Weights of a small GPT-style language model, trained from scratch on English Wikipedia: 18.3M parameters, 4929 steps.
Each number is 128 + 32 x the weight over its row's rms, rounded and kept within 0 to 255. Layers, rows and columns count from 0. Numbers have three digits each. The size before them is the row's rms in percent of the matrix's.

# layer 3 MLP up, 1344x384, rms 0.0674, rows 263-362, columns 64-127
101:140103095148109139124105132168087139063150113112120132172132083143113173069196136123109152106188099134066126135098133153067117149174109115141137119056100122106128095168109150120085128049125083
085:102145129150104201144137084121200125151124131123128188190120203127142113172176130178156140134111116104085205146138190153105062106132130121148143124091116103108119120114172120119067113137098124
101:119143111118166103177095115193221133143136089163163166118119168129116167084200097129142096061105114114114091180174134131101099161085157135165166126106099126134108096090117175134137105087080107
102:101137133144133142132122152156166125154118145187145089097098082124124048118137118153095142108092128110113185133142137126155174126130175138129130153143120111151088177101115148054159152089109121
114:185149119124105143131199148172195147137077076153098066168065126112110112135149154118181078159170143121163140142146150111156163106167159125123193101163080121105124211153075133105156071132146149
099:098152110160140139155173147128148174126146113089127104142126112069084157098094122164134154089076077134121095080135169101147164142121131135135067148158085104110156091158139124142109151170136112
097:144171083160149129083121110203114103140137105090192182143107074138125146069182157119132174165071139101161128129106075167122157186115117100156143124115134082152090127125155096177100159094087076
101:165165160097145123174145108169136164123167186178143135160173105128114126145152121134118138136194074150134116098120152090113154045116150129151118164137127089110111113098151110189176118175137135
105:105186173119150178140158113155181099145052135098157079148146126160163123157148164179073208118116104135165068187159137124099145141115145114131149122101161179075132151149123124098121207181127186
104:118121146125146141175113164071125100083159132110126107134144162055179119162119173135094118172173072181152104186088173149143134115146115090143122114155117131133127088109106097135097172139147153
081:124128137161116110132117130146146165051125167119087106115071081107130139124143110136131135095110068126155086165105143124146143106151101128168181102097086148169084101144048139132088163130119102
104:153107128170081138182139154152040167129174099151076159128115135179109089155156085121148148076197129123147165118165145093143122136166138208107084180113140082112154128154125109162115104126173162
088:103194138129060150120149124190121148098061120185091147115131097101140107157072113136095139185123190094125123156179075121169138127076163175138104132167117126142135163194144176152071155146143136
094:120153079126121080150083133119185141073095138122070161139116097120131153102171124158117168172156088128220094151132076064147113150118143158138161119133082116127169106167147161139110159177156126
098:122128181144122181106151100151106141178090127178112120135075130088109120141191095193123130173132103140105124116157151089068155121079140104116131116136124125140069120075134147145092188122170111
099:142165177119124093199069156148159159132161116098112140101157121174090142099172118157119146112094186092140096159134134145140125162111100129126127127156161106080077128113182137191106169150140183
100:115140107131119125052075128132153173148110104171140102080102079148108087102112079089167118143153161140124061154116153089078152140123121143100094117118137143110181171116080181097160161122064115
098:093112156092148152129134112091117117098128134158192122141133135116124115120190111127105155176099135097140125147118114125114103201124107156118109167171146131130114161151152114199136148123121148
109:118134153127084143120096104127088196174104134151143071061110120084127158133160130151115120108152162145093177091096154132110171105136172176118114143157113188132153122129125196108168054113144183
106:155110144126214099055141139167090153096107147144127105118123139162126110156111167152085108140123126115075126181041099166193132039169167083169173115173161112099167101153116158130121173106099141
106:098152184082133114100131126137090087087159126141120098131177134132156178114140083117089170153176157140161141110029125139173100150145136170118088142199098095117156148149162162081117098195141075
106:189179126121137092109098141168143096134200105166104102161130186115125127112070120136171150137090127165111196081142132148093177138117137115177118109134156158082094149120115089098121122153173119
107:161143144158070058177084104040095212126111179117159145112099135080132145118146103111127105154067120190148116112111109102148088082134160145157100099185147176095122082144140175081159103098140119
065:134127113114085116092118152177102118144140191111089169168157081118120112051089109095088132162071124042171121100112154103102158079174085137142126098051102077159114143107179097176118170049139033
090:140185093115134135132117122115107166134134087066166128171169152140180187094153136098149129141135108092092141138166127108104122127163153142102151152160110096162121125134116106150076138087148142
105:118115145120183129148154150149193163127152151125145114157144108121158163106148118119147084176092164118134110137088106126108086168150127138171080120143193085147126161117128127078096184144130127
099:173125113126101128123152135118097109150146092113085147116117029111096105153080122135142195146117132115178126171082102121095123125088129104087188115129154126133106162212123122147148089158100129
109:156130102149208106125093131079135095099147111169070109115105100100084182136123128169121127187132100136141103124126162119151143160124077160157140115189126070098103122134158110119085187180072111
109:102109157157147148122164164149132098134136149139143111148091097183143129139086133099118165142131150101043175112112110156106095120120156147074192198140114159079116113068111132150166095101117117
096:092139117093179134146134137155134138149183151120109082155161141215144150150092114089067127136134090115147142130146104119079117126153102112142165106178103140158126181159192103061110097163124128
090:137130151126132160143151172106072095174121171112079106094156097171124134123137137101140127094146153111119132122114108131131162146123136190068114223195092142103131153133095128082129112188194138
098:152071209089042175064121109109150125108144112155112114089148157105119159132084128099147179139167135122148140139101126151068170126118090116117187204077101124160101048141114106091118116085111165
078:134168119083136107117134133151093160165147141115137130156119147156128126144130149103164092104168067110089149104115115099128128119111109137106101147142070131167146113077168095192094167126147209
081:088147142085143111114127133145141151107155141118067081156141087170158124123119149125191194129116093142147148171161102151125100160114157202122144101208083151108164145134114119151135098105206155
078:205106143160098142172164116218142103122135089075111129094104152171161117157140076112117140110110156116073120146121211109121049192143133136121144102149156076129160159137122136119136120089107104
091:090114079185100159071164149126105070108096116149147141112129116153103202192092106164122083118127127205146123122171149145132146077126126143133098130167075160128152072106134140122128186157072118
107:130106133094155103197169094150151101142076141170177115096169141142078089190147094167171124154134118127126096160115085107136076157154163124128113131137128094126068142117147117114139151090143173
101:085128140123114142153119114165121143165120165059130129148109090169148131143137148110146155114127132088095148125100052176198134108088153096148131079144063143160139126120123118073168182176149086
104:099077074135089076113084159079155136101125115074104083132088113183141144049119106134175134152138174165115155130141113165056131102095135091100102169200154159128113102120143116158122135122089148
093:049114179132159124135139148099103147137174119072048129137190129194169115153106130138092195125095112107050127096230160140154185159150145136052109132136126154103165097146159099134167121064109081
109:142094097093172155115108122140115108127110119155153115093134115116063105111126122096128151128150068149168135189100108103136083137136232120170163120135174102178096115146106140166161141109108128
098:117123173155142131131121078153077117071124172144154158093201167149163134112151150095149150113082153117161051111160162142070141127074161175150135189082164154161147161188113165108193109111100192
105:121187093125200133114107128103095142202144170137164093091082126059170133155171170088125147105129100105098201114117126148139166099175160098116147136079109113095161123140137184099152132123167096
101:091154164135079203068128107115151121105121181162136099161127168144107112124164140058154139128146169118065096107124105127147112155183134153143175167126099065137076129138121133120150183149166154
073:132073075115151117140081138161063135055120157160096093151090120111076133091121141082145219109140067147142123145147124157121098152119115148190090138147127119081119171151110142114107174189158148
083:113116126103103124120087119118143137143093120112156112119123088094143082093129162093144138112157090100135146118063077115128118182152114109133120110091110086135093157128143141174181104169140129
100:168121114151112162149094151157150128162180071098098074120111109174097130159121160113122130198085048164143091167103091124159103092141098051122106082123095114108156145111146141145111138118098185
099:137131061101128113153134205107099069113096088159146094164136092132165121108102108159176140122178078166084085114064082130113138216156175095103158128133144086110131139116142131128119055161087161
098:172114120109106121110105091140172105150157098137136125170132097116111141104165166149099136154132180155167156179132129145170182136139077151167142175151162124145119158145097132162160115163111139
085:092125102127154084097158115116112160094174170097135141138055092145122144144205147126137110168116138148128088154152083152067101080114150116119119160167074076087130128126155149123145153109137109
102:094144123100108093172115107156137115054205078095061154151185097131112127096154121116144129115117121114108129135109133137146104202155123170154148184095130086155155162100121128102199163094114107
094:117165145180146106155094151090138128112120077146125127100108117111137143158128149121100157155111131161067135101085081110099070157095113150171153160139154135134144092110137077103125136121081148
104:159155183176068130096096099129130117154106086186104112129122133164170115119211183121120086164123134116101105091085128155137164133122135145133123143156115177092105095150139160119136138115102189
098:144095139090070146115123080151115142124089145138086105163140123168129113146074098126178146163148112120177144118126092120164091111132118100109140052143170108102090107058071136170110185127097114
107:110140103095232105131103091096125186155140135091118045100112132073076121110172115189104143135126084151195073187096077177106046111094123125166148153171139059109123131137145112140142156189128120
066:128101096064059165104156050152109169093136158114133166142106080163118138136109126125088145138097136165123127194112170178113140150126169141154100086109103138100114087115122131128071189175181085
093:163135093109122186120049115163168111151136065126095158192090152149103113106186049126180169124112084119154092140064117122162175177096073098155128115119141104146110149155178125156094136178066105
104:190137114118167162102134103126121095111110194140123119119084171087148190159107199164132078124163101061086081183077094132133182125082184087181124148159114117146159151149145140106141087170119121
086:154094074102145143137174112202116205093136115173061130153099155138161075077124106148167202073114084123140098127155095139124151163137144124103125152113133068130127213147145117118138111139180111
112:162187132112145116164132116091106130084149158114124114162112158129120135170152150197177075160155154119098127176127160103123125107127184153128145151112105087169111098126149114129145170085094172
104:114117133132144122128108123129167142104137125174091126102097129135136135077158182145136111144105045168127123096171152153190140138121123140131126178163119131109160100244145130159073122155124102
060:135053143109122165108070182131192178060170114115121146130130151123138132130151099185136104092157078137099102206156154124148107206166093103152102156159140088114144116122153146127174170116135126
110:075190087091160131134085136177154067135132126049136115126069128186123120089156115147103200120080126124109141151120118111141116125149125136117155172148125145120125109101087112175077161196153190
106:141182108112147111119133142128126201154167172097100104089150129138219123126141082116085118141086165130161143085186145125139129146133093185083097102120118164123108091170112121117157143122128135
097:091167134117139123136121130142206155094144147105149112154131107143104058153136122094124139153072122179140105110146125093162143158175139181102039166126125108130157113086142129190152140114134113
101:186134103122162116152115157143073169105080104111157072130143158215108088154115044106178108062112170170149075114132131125153126114141131125102089095081170130166131136147081105073092196132113114
104:093118162140081136110143094080057126139147157194044097094151116083090135087143130069146163113148134098117130093079086119080114154169145118100096150182142135149137170056145115202116154139151138
101:117143105166066189120138146125130149127180178104200126088114103132130143130090080110089127096127135183111160038129125171128188042073145110076113116145083118139113107173124054065150122069174132
094:161153061132125110152131124120144157095059142127143052138173123116095103130142122173153098130143111132114121102092202155105118172183109108081068123083148103096105095147108085148137070111139130
087:190170114116095134112100172164110125164088108123128127148159155090126146129163157190130081136094129146111122082176108118158163157120097123100189148115101074110143151103087129111183108123159184
113:141177181119053084187118147093111114093060200124111123168053058157147139187135136170101089105181145122171118147088105127119146124180122096135125126179173158164084167119102128118173100164152134
106:135150156161172132098153124077154158092129142108114110101157134154150127133136151144161170149155096132180125128153133127153101149196161128080120096129069146126157144183101137104061077165140108
098:138089137091177188129095144102103159183166078109123115136126145107160106112137154114140097075036131118140131085158122161117128154166133133099116173124122130135180115171091130193175171065159121
100:176146133182077089164127137101131108132151085081121135145127155174076175077104130162134058197102108153101140114129149121130108151119145094158042137140146118146084145162168103057155178129099145
096:144169081107159123171117137130160135128167137076094108116110167109095173077158125155138105132144126114067116141131135121147084103107197081148144167121094076072123140097155106097156119159159170
102:118129082089122094157094119125151125133103051093174112116117118118067159101166125122099126151164095115139054093120109178175161146098139140195102225093092079148237097173129051136117115107083076
099:131094093107144186075153159113182146126190073154164107088171184098101099128151128056076095153093130139062060093145142106125187152174146085159121151114140126118127171125114121036146115022119144
098:143137118100082116134067169148126160111155106096144117106115107171136105081126118126164089140127120117156092136135128207069130100150136168106130093152119099084088144129159148086130151126116140
101:160116176039114143140152162135159135066159113130129109115129101130098156122122126126151141084092148193134112149163161124135091132048147150088225175195133123146152140148132124181163158144112105
103:165000064104127101151103100105103124131144146099112122128067074204079095110169051105156121174074146101115158170065093131114168214131107118136087198093182155121127106081073192140075187104139163
099:161137128101132127141095161119154152114119151157090140164142095127158097108110117125161188163139157088110080172090122151096139115091115100151125097141081178134103127118133101150122086111090135
096:190138108111112151218185102177171088112132127098085099136123123123096088163106118136125123171183178135145207054097120140190160161161140088055126115112149131105148101127081176103133073088143092
099:155174172031155102084134145106132103174129127178129131143112128136095126140140161068153097130184187137066123083081084101167137072146124096137086117108124120128106093101129088121141187083140154
095:116125078123112148140087074125134158135160181164144131125151139128173136166120130116181151151124054130169046183090073081119112120184116114118127123145058133107109136120105135164130140153091127
100:084185190066172143164103081090086100134119089120072106123108129107182160137109130188160111143116148121156144082122058098156106110150166045169150115157148129117167184088112077140139156128172171
101:141135153146131115110118085175107120114082115107139118149123118164115108109152121157138085214119180210168140111123129107161144089168105087119111175119162100090122153117112094116100148104112126
108:084105114161120169119084087062145097122139054139191115139082117186118102175069127120144128051126196143173143146107113181124063130173099086113118128117079072138105159117083142078152100097131130
102:075102065150183115081097097113121095142106098121180116148124037105114186166143106147117187114136130115134174107110128141103156196062157104112095138142105098095143114131098146061097095139127128
076:127107126164119147159159168093129159142162186156123091116162116135085076096169114042156114181064135172091108108164139060159134114091161163109065134130149199156128145089124146120132130090053110
102:119118148082081165145103143119104214160194127148095076086171073185130106157125120136155086100134128114102166175109090100125143084100136112079089078124117101072109148093153081166073151127106164
104:156122095090169163098187118142071135115132133100088124160202105107112133174142096124169173124140155151092141122106171151106120105136114117106131160193050168135081143144171143184083122116150114
108:145091055096128070122169177167189129149099050158089115079120145124107134091117092143126144114081094157111180164096088105166135147147150143161089119120142139077139120148147150178137155078144150
106:120125145135188103108112127129098139135153138130137131108175119092116138114182097119138063146137141108127144152159116133105114096138130152122091105124062073121148047052150154138090109149137148
103:105162140090107176098091082112153100129100121141159104094093153033135101141133090098111182140118089102128105098137132170142159136106130156124141146161140116069172155213117144099132122129177163
093:134061059193141161202099102124134085138113164122153128159168156085130091098165107062102111098150091095112156116123112133110173131136152092186108177117165071175130117097115171113086109165088143
111:096165142153187192079103098128096142162139156124107114075110168106133082089140185167093087182166093123105194109109164097158110115131132105159112188152115096048135128219102176071102101169127132
104:179122135065172070137117141167160158096114151147074098164134145084189111133138078123124202139104094162184114111106135071167087093160084111095113107104101067206121109032164110127162122193092138
107:038116142117143183134079115110087116142132152175155103112135111168169070152121167094104105150193157107178112073138128128165131109127147117084083137139002159113101071154084163141097082071159142
091:193062076117162082096148080139082143171185165221123182127097095127134168112165089135108157137124154163074155081100108116116116144137058148109130076124136120147177129162130147135147126115117120
111:133110137164105094148098126049076127126125142146139112048131126094115061149084175099123122116107155122105101136068145147129126154185163178091063064152125175144085105110111154135123096109125128